config.toml
n_layer = 11
d_model = 384
n_head = 6
n_kv_head = 6
head_dim = 64
d_mlp = 1920
vocab_size = 6311
activation = "squared_relu"
norm = "rmsnorm"
norm_place = "pre"
norm_eps = 1e-06
positions = "rope"
rope_base = 20000.0
rope_fraction = 0.75
qk_norm = true
attn_scale = 0.185
bias = "none"
tie_embeddings = false
parallel_block = false
extras = ["local attention windows", "shifted keys", "gated attention", "exclusive self-attention", "value embeddings", "value residuals", "hashed n-gram embeddings", "an embedding shortcut", "learned residual scales", "capped logits"]
init = "normal"
init_std_qkv = 0.0375
init_std_o = 0.0
init_std_up = 0.0375
init_std_down = 0.0
optimizer = "muon_variant"
lr = 0.00261
lr_mult_down = 1.5
lr_head = 0.00582
warmup_steps = 0
schedule = "cos"
final_lr_fraction = 0.03
batch_tokens = 131072
seq_len = 4096
doc_mask = true
train_tokens = 480500000
steps = 3666
dataset = "wikipedia_en"
Each number is 128 + 24 x the weight over the matrix's rms, rounded and kept within 0 to 255. Layers, rows and columns count from 0.

# layer 6 attention value, 384x384, rms 0.0597, rows 282-383, columns 192-239
[[123 113 118  88  83  58 148 118 141 122 173 111 109 113 138 156 156 105 156 170 136 112 117 102 101 135 133 154 109 129 144  87 116 127 184  94 135 114 116 131 145 128 105 149 143 117 119  95]
 [140 104 102 136 158 134  92 113 144 143 132 114 133  92  99 147 161 128 109 166 132 115 160 156 152  83 103 146 135 115 110 167 170 159 106 114 132  93 153 159 150 133 112 127  98 150  96 125]
 [ 99 105 189 139  95 152 104 151  95 137 130  92 159 124 158 107 129 142 139 109 148  88 145 151 161 126 116 127 114 141 153 131 103 121 127 142  89 126 138 125 132 101 162 119 134 175 124 115]
 [ 96 132 118 151 110 119 148 150 159 117  84 111 113 150 145 111 155 173 117 136  91 152 116 112  93 113 162 131 126 101  99 119 175 120 123  89 134 136 114 178 145 129 109 128 121 131 129 119]
 [149 117 141 148 181 132 122 114 147  88 155 126 170  98 168  91  86 116 161 116 140 127 137 119 126 105  68 100 125  81 154 126 114 130 142 106 107  81 135 100 145 117  96 110 125 139  81 101]
 [145 163 116 137 176 114 135 132 119 121 113 159 134 124  72 154  91 111 117 100 129 134 126 138 149 119 116 150 114 138 131 102 133  99 161  95 133 120 139 152 131 117 114 116 129 134 123 135]
 [116 128  81 163 125 119  98 112 141 147 162 134 146 164 127 155 154 100 137 141 113 135 167 111 163 128 112  69  62 115 148 141 138 117 125 100 158 193 143 181 106 121 151 151 156 163 148 132]
 [132 137  99  95  66 138 151 128 165 144 117 114 131  96  84  99 121 124 115 152 159 132 128 126  92 133  97 134 125 122 130  80 143  99 188 122  75 133 133 136 124  96 140  71 127 143  98 123]
 [131 133 171 134  99 116 123 146 118 139 129 135 157 121 136 135 153 182 136 120 131 153  91 141  83 164 192 124 154 154 121 169 126 137  95 106 130 162 186 184 139 120 119 104 155 123 109 141]
 [148  65 145 105 129 138 149 150 116  93 140 140 130 103 162  71 112 126 150 129 178 126 152 110  95 101 134 120 194 141 150 109 108 125 171 113 122 142 146 137 119 145 165 162 142 130 112 149]
 [132 120 131 137 143 106 116 149 135  94 138 117  85 124 113 103 130 124 109 141 140 136 110 136 120 137  94 186 152 138 110 110  95  92 117 112 121 147 115 116 116 104 144 131  77 118 158 149]
 [166  98 139 118 125  61 117  94 111 129 129 120 161 136 151 107 152 110 156 117 119 108 128 152  99 106 128 132 186 148 132 117 125  95 129 130 109 126 105 141 164 137 135 106 140 167 121 155]
 [150 128 162 170 162  87 106 118 102 151 168 147 140 117  96 158 111 138 167 165 147 116 193  86 129 105 104 118 108 106 139 137 113 138 109 118 118  88 142 123 156 150 129 165 117 137 100 107]
 [107 152 133 116 176 166 135 150  82 143  93 109 160 131 120 134 144  95 145 159 139 135 141 104 120  97 124 143 134 131 118 126 152 126  89 118  94 140 138 137 125 126 154 148 116 147 100 149]
 [213 138 175 103 116  91 113 154 147 108 119 116 105 111 152 124 100 148 108 147  90 137 105 118 122 135 103 168 123 128 120 129 139 135 149 122 155 129 132 128 141 114 131 194  92 116 158  93]
 [119 140 119 144 115 129 108 118  77 110 128  95 151 136 122  84  79  94 140 109 126 127 115 140  96 128 126 100 101 162 162 140 111 143  79 106  91 120 114 129 146 120 133 101 134 130 134 135]
 [111 138 120 126 145 151 102 100 140 117 107 128 106 145 106 134 149 101 165 102 136 141  90 120 109 134 145  88 140 110 112 122 119 105 122 152 142 162 152 113 125 125 127 138 120 106 131 142]
 [134 127 126 140 121 110 107 101 116 126 137 150 143 104 137 125 131  89 103 143 132 109 138 145 118 144  99 145 118  76 142  86 120 140 108 133 100 134 124 181 125 128  93 158 106 109 132 132]
 [130 130 145 139 152 103 132 155 126 128 145 133 132 156 115  89 114 125 147 100  91 124 144  99 125 159 133 122 140 139 152 121 105 114 114 121  83 145 156 131  93 132 109 102 139 158 135 119]
 [111 119  95 124 119 140 126 143 139 113  95 125 131 172 176 182 146 117 147 168 150 122  89 102  99 107 144 158 123 117 105 159  98 125 105  90 162 130 129 126 167 134 136 146 140 145 124 114]
 [145 167 112 153 121 100 136 141 127 124 142 105  70 129 129 128 120 154 120 162 137 134 151 153 112 153 178 104 133  95 150  85 101 101 189 100 136  86 123 175 145 112 159 118 108 150 149 139]
 [172 135 153 139 124 116 108 110 115 101 101 162 116 143 113 140 115 139 147 157 101 112  91 163 107 103 128 158 102 106 132  96 128 152 137 169 145  98 152 130 133 113  85 109 175 104 128 116]
 [190 200 147 149 155 131 116 110  97 156 115 140 123 123 102  96 162  54  93 114  90 182  97 160 129 128  81 115  81 123 135 107 124 132 123  91  90 159 134 142 119  89 136 137 118 128  85 123]
 [118 112 119 125 160 117 152  97 113 113 135 116 128 113 144 100 105 127 114 195 109 121 145  80 130  93 181 124 152 130 134 134 115 158 119 119 177 100 138  84 117 116  97 122 122 173 112 149]
 [ 71  63 128  85 134  88  96 107  91  87 143 113 142 133 146 143 157 168 140 118 132 115 158 148 128 153 136 138 171 102  90 114 138 121 150 182 186 110  65 109 101 124 125 123 152  96 116 146]
 [113  79 124 104 166 116 170  64 108 115 115 152 131 156  96 150  96 126 108 153 148 121  79 161 144 120 100 117 189 144 133 147  98 139 178 134 126  84 104 127 113  98  72 152 124 176 151 176]
 [159 147 128 105 189 127 113 155 148 138 127 135 128 139 114 124 100 113 120 140 153 149 125 105  62 145 107 122 140  77 161 117 131  94 111 119 137 124 123 102 119 165 126 120 137 145 153 116]
 [125 173 145  99 135 145 133  95 132 119 131 163 140 164  89 158 140 144 110 116 150 138 114 119 130 123 171 115  97 138 144 134 147 155 155 129 117 123 140 129 114 143 134 146 175 134 144 123]
 [117 103 146 152 149 141 143 128 127 132 121 148 120  94 165 119 138 139 141 135 155 104 175 211 158 136 124 103 165 132  77 119 140 164 121 131 140  92 145 142 109 143 128 142 106 125 105 130]
 [114  74 118 121 106 106 166 143  81 106 114 149 131  75 134 109 123 104 123 127 112 132 101 148 150 124 149 148 110 108 133 133 188 140 154 141 121 117 108 108 161 102 123 153 121 152 127 161]
 [131 111 118 134 129 148 113 106 160 181 127 157  84 124 128 110 112 147 110 136 124 128 115 130 149 124 129 122 132 104 156 141 159 133 103 128 158 157 166 157 141 138 125 104 105 131  90 118]
 [111 139 142 127 102 156 149 139 125 125 121  86 129 137 170 165 163 120 142 124 123 138 129  88 175 144  92 123 135 131 123 118 132  97 135 158 140 105 120 106 137 126 151 154 138  44 112  93]
 [ 48 132 118 148  88 120 128 170 177 177 104 155 129 144 139 138 135 147 148 125 120 142 120  85 102  97 110 153 124 160 104  98 143 118 121 122 126 151 131 158 135 139 134 144 137 172 120  95]
 [162 135 136 111 125 100 174 147 138 133 105 112 100 112 108 101 131 109 151 156 111 178 111 121 164 125 126  98  91 109 128 127 170 142 146 130 136 114 123 150 129  93  92 126 107 101 124 169]
 [164 179 166 139 129 115 118 145 132 139 122 158 120 146 114 148 117 101 112 135 111 138 114 134 141 125 148 108 128 167 194 108 126 142  85 132 151 147 130 134 116 118 115 102 132 155 144  94]
 [105  93 122 130  94 108 126  76 136  92 142 145 174  65 134 113 103 128 130 120 169 136 161  90 115 122 147 186 124 156 133 187 118 127 138 105 102 105 102 108  97 185 138 117 135 130 126 179]
 [165 185 155 153 105 169 130 153 172 137 118 113 117  75 135 136 181 105 154 124  64 167 119 129 125 161 115 123 144 115 116 152 135 103 164 152  94 142 145 123 101 133  79 116 144 125 145 152]
 [118  93 157 133 142 155 158 162 126 131 122 128 129  83 116 118 143 128 151  84 107 131 163 126 107  74 160 143 115 127 154 102 153 164  99 122 111 126  39 117 131 148 142 113 129 179  66 136]
 [112 123 140 168 155 101 129 119 121 105 134 120 129  93 130 126 150 166  92 133 127 115 123 136 117 115 125 133 111 139 116 129 133  89 133 122 144 163 141 152 155 152 161 124 129 111 124 149]
 [123 164 128 124 131 143 110 142 114 142 121  97 142 114 122 112 114 121 181 116 132 114 105 132 141 138 152  97 114 126 138 128 116 177 115 133 114 145 130 108 127 129 123 115 109 134 113 123]
 [ 92 111 126 124 129 147 130 121 113 119 153 125  88 115 123 164 161 123  82 128  83 117 136 143 128 100 130 157 112 138 139  97 133 111 164 132 117 137 137 107 154 120 129 125 144 116 101 132]
 [132 132 132  81 131 161 201 137 142 105  93 125 124 163 134  97 135 137 136 123  98 134 130 150 142 120 130 139 144 125 158 120 126 127 134 127 142 132 126  75 192 161  82 103  85 142 115 180]
 [142 100 160 135 116 148 159 124 121 108 116 100 130  84 130 101 116  95 133 165 106 123 108 102 135 149 132 158 164 124 146 141 125 142 127 146 165 137  81 135  97 130 133 127 150 137  92 127]
 [118 110 113 105  95 107 113  90 128 114 162 178 126  92 100 126  75 156 138 139 146 117 149 107  95 144 135 106 116 132 117 142 189 132  97 128 143 117 168 112 123 146 122 118 102 107 155 157]
 [ 92 155 104 121 104 177 152 166 147 118  81 104 163 110 118 136 124 173 113 156 155 125 152 103 128 147 103 131 124 126 115  90 135 118  56 138 131  73 125  84 118 110 116 131 121 110  99 158]
 [148  81 123 105  99 128 138 135 131 153 149 127 104 122 111 115 123 128 119 117 104  94 119 138 166 126 162 118 116 137 147 116 150 137 125 155 107 140 107  84 135 114  92  79 144 114 104 165]
 [111 154 136 122 101 101 143 112 159 117  90 137 153 113 121 136  98 127 106 107 116 110 129 115 147  90 111  70 168 117 102 131 115 107 115 108 110 156 142 151 149 122 122 115 132  85 113 108]
 [147 160 126 113 124 154 147 148 122 105 104 119 148 109 107 126  88 152 148 111 144 116 140 142 133 143  73 125 168 137 131 157 113 189 115 115 121 126 121 123 114 170  72 109 119 147 123  92]
 [114 130 129 126 143 136  99 123 127 173 140 112 115 191 136 141 157 113 129 111 107 128 155  82 131  70 107 128 146 130 164 108 123 173 132 140 133 152 115 162 144 134 125 144 134 165 128 146]
 [120  99 121 141 108 131  60 131 110 139 106 159 113 115 180 160 139 163 120 125 126 115 109 118 104 115 144 167 119 133 115 143 130 129 125 133 151 141 116 126 120 112 106 145 116 120 126 104]
 [109 174 160 149 118 108 127  81 118  78 127 107 157  91 113 138 183 120 105 124 167 129 134 112 106  94  92 120 172 133 125 139  99 111 141 150 106 146 125 165  72 145 142 136  86 135 144 133]
 [138 102 135 132 128 108 142 116  72 120 136 110 128  92 150 121 146 119 131 122 125 139 147 117  90  72  88 167 152 108 121  99 147 108 156 104 133 154 144 151 139  84  91 156 119 126 172 130]
 [144  93 148  88  87 130 122 108 159 155 143 133 103 123 122 135 122 158  91 107 112 165 108 151 136 108 100 146 138 114  97 161 163 143 157 105 101 106 147 127 140 101  98 124  84  94 132 159]
 [123 126 130 132 165 124 152 142 121 152 143 119  96 131 120 131 168 104 139 174 112 158 162 121 145 117 125 116 135 103 116 120 101 102 125 143 118 112  87 159 147 166 134 135 161 135 138 152]
 [144 120 121 140 115 148 117 116 135 123 108 110  97 113 117 109 159 135 139 153 149 159 138 162 103 137 123 143 107 121 140 128 159 143 114 173  82 124 172 160 117 130 105 125  96 127 117 123]
 [136 191 119 170 166 115 130  99 132 130 161 149 136 166 151 152 112 134 133  81 140 119 150 136 130 131 113  87 103 111 135 148  93 105 127 150 103 133 112 123 146 123 116 147 167 136  93  93]
 [132 126 141 108 145 169 163 175 114 111 134 146 112 124 100 159  97 128 160 145 139 162 118 112  97 118 157 136  96  94 152 138 159  50 160 116 129 134 135 128 122 134 117 100  94 109 165  81]
 [159 131 146 150 152 104 121 125 159 111 108  75  95 169 154 141 125 121 133 129 126 133 151 110 150 146 145 172 141 108 122 132 128 149 125 186 116 120  98 121 116 114  91  96 113 149 126 130]
 [126  99  97 129 164 104 149 143 122 109 121 142 152 137 122 109 118 126 150 133 113 132 120 111 140 167 118  92 148 143 125 178 138 152 109 118 135 159 127 125 115 114 145  95 140 121 134 124]
 [113 102 149 158 149  97 108 119  75 134 129  95 162 136 123 141 118 141 141 152 146 101 133  89 117 147 124 123 135 110 147 130 108 119 142 143 142 131 164 125 120 141 158 161 121 136  83 149]
 [126  83 102 107 119 127 151 132 102 108 105 103 143  99 153 122 130 111  96 127 132 110 111 129 116 116  99  96 133 113  99 127 127 123 130 138 130 124 111 121 135 111 134 112 123 119 120 147]
 [123 174 135 142 159 142 144 157 109  69 134 111 108 132 148 104 128 100 152 153 128 123 143  97 120 153 121 115 134 106 131 149 115  92 140 148 129 122 136 152 124 126 138 153 144 120  89 154]
 [129 167 160 167 137 113 148 112 128 144 183 150 162 121 120 192 119 110 107 115 116 116 134  88 156 108 130  85 163 144 188 134 166 135 127  81 112 130 114 129 151 129 119 125 117  87 181 167]
 [177 117 112 144 118 145 186 155 157 148 172 136 113 108 108 137 144 133  99 114 120 145 108  94 130  68  91 134 133 123 137 159 148 145 156 147 122 117 138 119 138 155 102 141 155 133 137 164]
 [115 116 107 103 124 113 131 134 132 159 116 156 145 126 131 111  99 150 122 118 101 169 161 163 139 109 179 153 130 116 133 137  53 140 150 123 147 135  97 127 128 144 146 144 105 107 145 121]
 [170  78 121 128 133 107 132 109 134 120  86 132 119 111 127 188 116 119 149 136 147 114 103 118 121 110 149 135 128 123 120 150 140 106 125 118  95 115 150  81 153 125 131 133 143 137 139 122]
 [151 107 136 147 121 120 144 112 139 134 120 150  96 144 126 158 127 141 151 129 109 136 129  84 130 122  91 104 127  95  85 122 147 130 104 127  70 115 134 105 144 164 122  97 154 128 153 110]
 [127 121 122 152 123 115 125 130  84 109 114  85 112 121  88 110 117 134 114 114 124 163 135 118 190 124 124 153 121 113 108 158  99 138 157 146 120 138 150 158 146 122 138 117 141 107 149 112]
 [150 133  95 101 106 139 114 103 173 142 151 143  88  98 145 137 141 124 118  95 131 129 139 160 137 163 183 117 118 141 132 138 144 149 129  74 135 139 149 126 135 114 113  91 128 102 148 114]
 [161  94 153 151  88 143 136 108 111 154 132 116 134 127 146  72 129 116 132 108 121  97 156 123 118 135 165 116 133 128 108 138  96 160 158  93 162 144 136 125  89 135 152 120 123 137 146 130]
 [122 148  96 134 154 130 155 134  99 127 158 119 128 152 143 129 141 129 147 165 133 138  68 168 118 138 137 121  94  91 116 158 121 177 107 103 147 110 128 115 108 145  96 147 122 145 107 137]
 [118 114 140 114 128 115 137 102 146 124 101 109 146 151 112  97 123 144 139 125 155 153 148 150 130 134 150 155 176 159 142 170 113  93 114 143  72 152 159  98 128 103 141 125 113 104  96 134]
 [106 133 138 152 104 100  99 129 107 105 134  79 115 107 109 142 176 120 107 116 190 124 129 112 139 133 109 102 142 153 130 125 189 106 163 160 130  92 106 169 115 146 152  84 166 116 174 118]
 [120 134 121 128 110 141 111  87 115 131 106 133 151 109 152 111 165 144 109 101 151 137 154 106 111 118 114 105 131 138  92 149 135 129 144 170 130 146 139 142 119 144 125 139 137 132 122  91]
 [131 143 127 133 141 102 148 144 133 158 145 111 132 146 106 109 115 112 130 167 115  99 146 119 121 137 112 145 126 104 144 148 137 121 102 154 139 162 117 120 141 190 103 102 177 160 101 132]
 [134  61 125 140 132 110 111 158 134 115 134 152 121 118 144 129 167 179  94 123 160 104 117 174 111  91 128 167 118 141  99 117 109  84  95 175 113 132 145 129 125 122 117 173 152 151 148 126]
 [163  71 107 142 125 102 109 100 102 129  83 138 136  87 144 100 132 150 129 102 126 149 125 122 146 121 140 111 113 148  98 134 129 122 132 126 106 108 138 127  99 108 115 111 104 106 111 139]
 [140 109  67 101 161 104 130 100 140 102 127 110 139 133 122 161 115  99 177 143 122 155 127 112 126 137 150 118 136 107 105 144 126 111 113 115 131 116 115 129 129 108 101 145 139 123 143 135]
 [147 108 121 136 133 119 128 119 113 136 125 166 117  97 145 130 113 130 152 113 148  91 120 142 109 103 135 152 158  83 149  95 135 133 143 165 142 134 169 152 129 148 127 139 163 113  84 118]
 [110 156 117 160 121 159 151 122  85 186 118 124 139 121 149 133  93  91 119 110 118 136 167 122 152 104  90 146 105 148 113 150 128 125 131 169 110 135 121 174 168 149 156 118 149 133 149 128]
 [127 147 132 124 172 129 126 173 134 118 108  94 145 141 171 115 151  88 142 139 153 139 138 131  89 138 122 122 142 107  98 118 112 143 140 128 121 115 110 137 111 139 112 114 102 145 132 132]
 [138 100 129 106 117 118 106 184 148 171 120 149 128 159 137 156 133 128 159 129 134 156 142 167 138 155 137 129 137 142 136 129 121 138  91  99 114 141 139 125 160  96 142 144 128 116 124 103]
 [165 126 139 163 132 140  95 138 127  99  78  87 122  92 123 110 141 115 113 111 110 127 166 114 113 153 126 151 133 119 142  92 120 148 110  96 146 112 129 138 106  79 116 108 116 161 132 118]
 [103  87 101 126 107  68 142  95 119 146  97 136 140 125 144 143 164 123 103 115 127 104 132 135 121 125 139 155 111 151 116 111 126 125 102 103  73 152 127 130 130 123 124 105  89 128 118 121]
 [143 132  89  84 131 158 122 124 124 116  77  88 130 131 105  76 148 138 138 144 119 114 140 110 122 113 127 149 109 129 115 140  99 155 112 121 113 143 142 149 110 145  95 127 129  75  99 162]
 [100 133 175 138 148 122 131 154  98 120 139 118 151 132 124 113 126 146 116  99 144  94 132 120 125 135 136 139 140 134  91 133 120 103 122 137 148 126 126 117  95 165 105  97 128 119 133  87]
 [121 124 122  82 121 132 125 128 125 137  94 168 109 118 146 140  82 123 129 127 121 138 125 124 135 138 148 133 144 141  86 128 143 119 121 131 119 121 121 125 147 106 132 113 123 128 166 154]
 [123 134 132 131 152 140 150 146 139 151 177 116 128  98 123 145 137 137 133 157 133 115  99 115 108  92 131 138  88 133 155  92 131 138 115 170 135 136 135 126 109 120 100 185 123 123 120 113]
 [139 156 187 152  98 124 143 124 122 129 159 140 132 142 119 141  98 103 147 104 124 108 116 185 154  94 119 115 156 128 163 142 116 182 105 114 131 139 151  89 144 191 143 103 140 135 116 125]
 [173 142  88 133 147 114 117 125 149 123 150 130 125 150 117 149 136 114 109 116 133  96 120 139 132 150 109 140 136 148 138 130 155 129 116 123  96 129 168 166 122  96 126 135 134 161 130 159]
 [110 121 134 172 133 120 149 150 124 117  97 100 118 129 102 133 125 169 154 129 131 118 100 122  85 156  89 104 117 140 104 110 142 144 106 123  65 166 156 161  74 140 130 156 137 136 180  94]
 [113  92 149 116 111 108 175 153 108 131 116  84 141 156 145 159  97 119 139 129 124  95 145 131 122 133 166 127 115 146 116 104 135 167 121 136 127 121 130 119 137 144 102 139 166 145  95 129]
 [143 136 127 123 130 145 158 134 134 165 153 131 136 120  99 134 130 106 118 151 136 136 126 101 183 163 113 123  99 166 174 116 135 119 104  98 107 122 124  76 145 154 195 119  98 105 104 117]
 [147 129 126 140 106 114 118 105 145 144 105 117 111  80 168 134 109 124 130 160 134 134 131 130 128 130 145 121 173 106 126  99 129 110 119 110 113 158 138  89 150 109 146 111  52  93 131 124]
 [104 138 143 114 118 134 132 125 135 138 109 105 140 123 135  99  98 130 135 124 152 133 128 115 167 128 151  88 156 140 145 165 129 162  99  94 121 141 137 181 120 139 124 117 123 105 130 124]
 [ 72 146 144 108 118 103 125 109 120 124 148 180 135 110 140 132 113 152 148 168 101 138 119 136  51  79 128 103 129  92 140 126 132 152 154 142 142 114 139  81 140 146 108 121 136 127  88 123]
 [186  99 159 120 109 139 103 107  94 133 155 134 111 106 125 112 133 125 155 116 143  97 102 111 114 127 137 131 123 124 170 120 148 137 111 127 119  94 157 103 139 163 101 111 112 111 115 165]
 [113  94 138 134 150 131 155 145 135 126 136 143 147 140 112 140 104 122 130 113 117  72 106 160 152 132 128 116 130 140  94 159  95 131 105  93 161  90 110 119 142 132 168 110 120 132 135 101]
 [150 120 121  90 210 132 160 148 126  99 154 130 118 159 124 147 135 132 146 104 138 114 117 166 132 119 119 149 121 134 133 172 144 113 141 150 122 105 104 101 190 146 159 135 147 163 114 134]
 [103 138  89  99 112 153 119  80 148 149 133 164 136 132 143 111  94 114 139 136 102  99  99  79 127 116  85 109 117 146 103 104 142 165 132 131 104 136 142 155 123 120 142  92 158 141 109 114]
 [133 116  78  82 146 123 137 109 139 140 128 127 147 146 118 154 154 140 120  94 142 114 157 114 158 117 123 170 127 168  80 165  86 121 156 152 121 128 105 143 173 136 156  91 151 137 138 113]
 [164 120 140 125 113 176 149 122  95 113 111 118 135 132 125 104 145 107 105 114  97 108 149 116 143 110 112 128 118 134 116 110 148 153 133 133  95 105 123 147 156 163 128 120 143 130 121 136]]